Weights of a small transformer language model.
Size: width 64, 2 heads of 32.
Architecture: RMSNorm before each block, no biases in attention or MLP, tied embeddings.
Training: a variant of Adam for these matrices, 114M tokens, 3473 steps.
Each number is 128 + 32 x the weight over its row's rms, rounded and kept within 0 to 255. Layers, rows and columns count from 0. The size above them is the row's rms in percent of the matrix's.

# layer 7 MLP up, 192x64, rms 0.214, rows 16-22, columns 0-63
size [109  75  78 104 124  78 112]
[[151 135 123  98  78 112 134 111 113 103  94  86 133 150 110  92 123  66  95 150 150  94 116 104 118  91 160  87 126 100 134 140 108 174 118  90 134 140 117 173 120  98 171  95 206  90 131 189 129 108 127 106  65 181  96 153 158  92 171  90 194 146 107 102]
 [131 162 135 161  99  97 198 115  73 113  79 172 151 139  98 143  59 131 121 194 121 160 155 146 137 136 136 143  96 139  88 178 177 161 142 133 142 119  95 173 129  84 148 147 123 143  41 114 150  84 147 107  70 167 163 130 146 112 109 122 129 101 115 159]
 [144 134 136 119  80 161 149 130 160 103 168 114  99 218  98  70 135 159 165 159 130 122 120 136 161 125 100 154  95 149 123 119 130 115 148 158 127  97 121  45  53 135 119  67 148 119 216  73 117 143 105 114  91 163 155 146 112 132 138 110 124 142 155 149]
 [142 118 116 174 100  89  98 101 100 146 147  79 167 127 109 106 111 176 121 129  31 115 104 116 142  63 136 162  92 134 110 131  86 126  68 144 154 152  81 122 140 101 164 122  93 130 138  91 166  49 154 137 152 169 153 109 131 110 112 175 129 167 142  79]
 [109 160  84 149 182  92 147 152  89 103 145 163 175 141 160  85 174  84 154 124 157 141 136 113 120 148 175 111 108 131 167  84 174 152 127  86 134 110 114 147 121 168 161 134 161  87 132 139 191 226 115 134  44 128 140 142 134 147 108 169 122 133 141 137]
 [113  68 180 117  89 120 101  85 149 148 202 154 138 125  83  56 163 108 137 177 176 134 131 117 123  89  77 129 147 113 142 134 114  98 120 171 175 105 132 109  91  99  82 104 184 157 176 124 169  84 139  84 146 175 173 110 136 130 131 131 146 117 144 141]
 [171 161 132 119 104 103 134 128 143 125 112 191 149 122 221 113 159 159 159 119 109  91 120 223 108 124 120 157 144 143 116 106  81 128 144 205 137 130 145 123 155 146 109 142 131 151 184  88 113 140 122 109  78 116 156 155 150  64 162 121 140 170 175 153]]
# layer 7 MLP down (transposed), 192x64, rms 0.192, rows 16-22, columns 0-63
size [ 99  81  88 104 127  91  79]
[[155  81 139 122 130 120 139  70 179 136 143 145 175 116 113 143 132  84 126 167  80 134  89 160 103  93 157 139 154  19 123 106  66 135 123 151 113 183 140 141 138 124 142 110 114  73 163 143 105 147  87 170 133 124 127  67 108 101  98  75  93 157 120 113]
 [136  97  69 130 119 177 112 175 175  61 146  98 130 168 148 146 125  73 151 129  98 179 132 150 143 107 161 109  85 127 208 125  92 136 112 144  91  75 160 120 121 156  56 121 166 158 133 139  91 139 125 140  89  84 116 139 139 151 159 148 155  91  98  86]
 [129 122 191 146 174 155 102  63 115 184 133 125 154 154 128 169  99 128 186 146 111 166 106  78 136 152 129 202 158 159 141 146 158  74 139  84 123  94 129 150 144 117 136 163 140 147 108 144 114 119 138 107 202  64 136 113 157 142  77 139 159  93 166 156]
 [136 113 118 160 127 104 137  92  92 100 134  99 140 130 154 105  54 100 106 136 103  55 124 163  95 155 150  75 140  89 135  93 118  88  56  71  92  56 125 143 152 154 199 121 119 116  80 180 140 137 121 140 176 128 154 146 165  99 143 115 121 110 128 157]
 [155 120  83 116 179 127 128 120 181 202  95 134 136 169 180  98 101  80  97 132 134  68 132 108 131 149 144 183  74 140 166 124 108 127 128 138 166 129 159 112 143 155 149 176 153 119  87  91 147 134 170  48 117 157 119  91 104  93 100 176  97 119 146 158]
 [146 179 123 131 128 163 149 114  93 139 158 129 167 142 105  51 148 153 120  86 171 115 133  77 102 167  86 167 134 125 113 116 132 113 107 157 169 181  65 107  57 124 140 140 120 195 129 158 119 139 177 155 163  94 176 100 172 106 143 100  93 166 113 151]
 [130 140 130  74 114 145 146 107 156 120 171 133 186 139 132  94 133 202 108 116 141 144 128  92 100 141 127 141 154 255 103 157 125 124 127 124 117 118  77  85 118 130  90 141 119 120  97 132  88  60 132  70 164 130 124 120 133 194 133 127 129 125 108 160]]
# layer 7 MLP gate, 192x64, rms 0.204, rows 17-23, columns 0-63
size [ 89  95 103 114  89 100  91]
[[164 176 151 127 150 102 176 134 102 105 166 134  99 129 129 148  95  98 130 176 149 158 111  82 164 106 125 133 133 179 131 131 174 117 131  82 152 133  90 183  95  59 138 221 117 112 116 118 154 161 185 109  89 154 131 141 197 162 150 143 103  97  96 128]
 [134 148  93 168 131 129 142 155 153 116 153  80  80 158 113 125 177 148 131 181 145  87 129 104 148 130 115 127 230 117  81 134 116 151 169 125  89 138 144 113 147 133 168 160  97 108 118 129  73 170 124 162 127 146 139 167 174  42 152 119  95 141 177  84]
 [141 184 122 120 139 122 145 114 157 125 192 191 148 109 101 136 155 127 138 164 163 109 147 109 109  98  74 109 196 138 115 104 154 101 155  84 201  44 111 158  79 157  82 106 156  96 150 159  77 147  98 135 124 106 129 158 120 133 117  91 164 123 141  87]
 [174 127 105 128 153 136 134 113 132  95 132 173 127 125 179  83 133 124 121 109 150  76 134 145 120 136 148  93 146 178 136 107 167 145 136 138 172  78 121 178 130 141 147 183 106 116  70 188 112 168 120  63 125  82  54 145 135 160  78 193 175 112 152 127]
 [ 77 118 152  88  85 106 127 144 161 108 148 104  68  98 123 134 154 141  72 168 138 117 101 140 124 118  90 103 174 171  88 114 150 121 152  25  90 120 148  74 118 142 195 134 128 122 113 136 147 168 121 145 102 114  95 121 114 137 159 148 100  42 152 134]
 [ 93  72  73 150 117 120 158 114 140 104 110 171 111 158  97 118 155 103  92 210 175 113 166 133 164 118  97 116 149 123 115 177 167 164 102  64 116 134  69  78  98  86 131 143 149  99 115 133 112 111 147 159 115 103  85 157 123  87  93 146  85 105  81  97]
 [179 144  83 115  97 139 160 117 153 116 190 158 176 115  72  71  96 191  99 198 121 108 109 173 188 123  95 128  99 155 159 142 168 131 153  97  93 112 105 152 115 141 136  88 149 155 166 106 145 115 137 123  98 129 148 108 115  92  54 110 124 165 155 110]]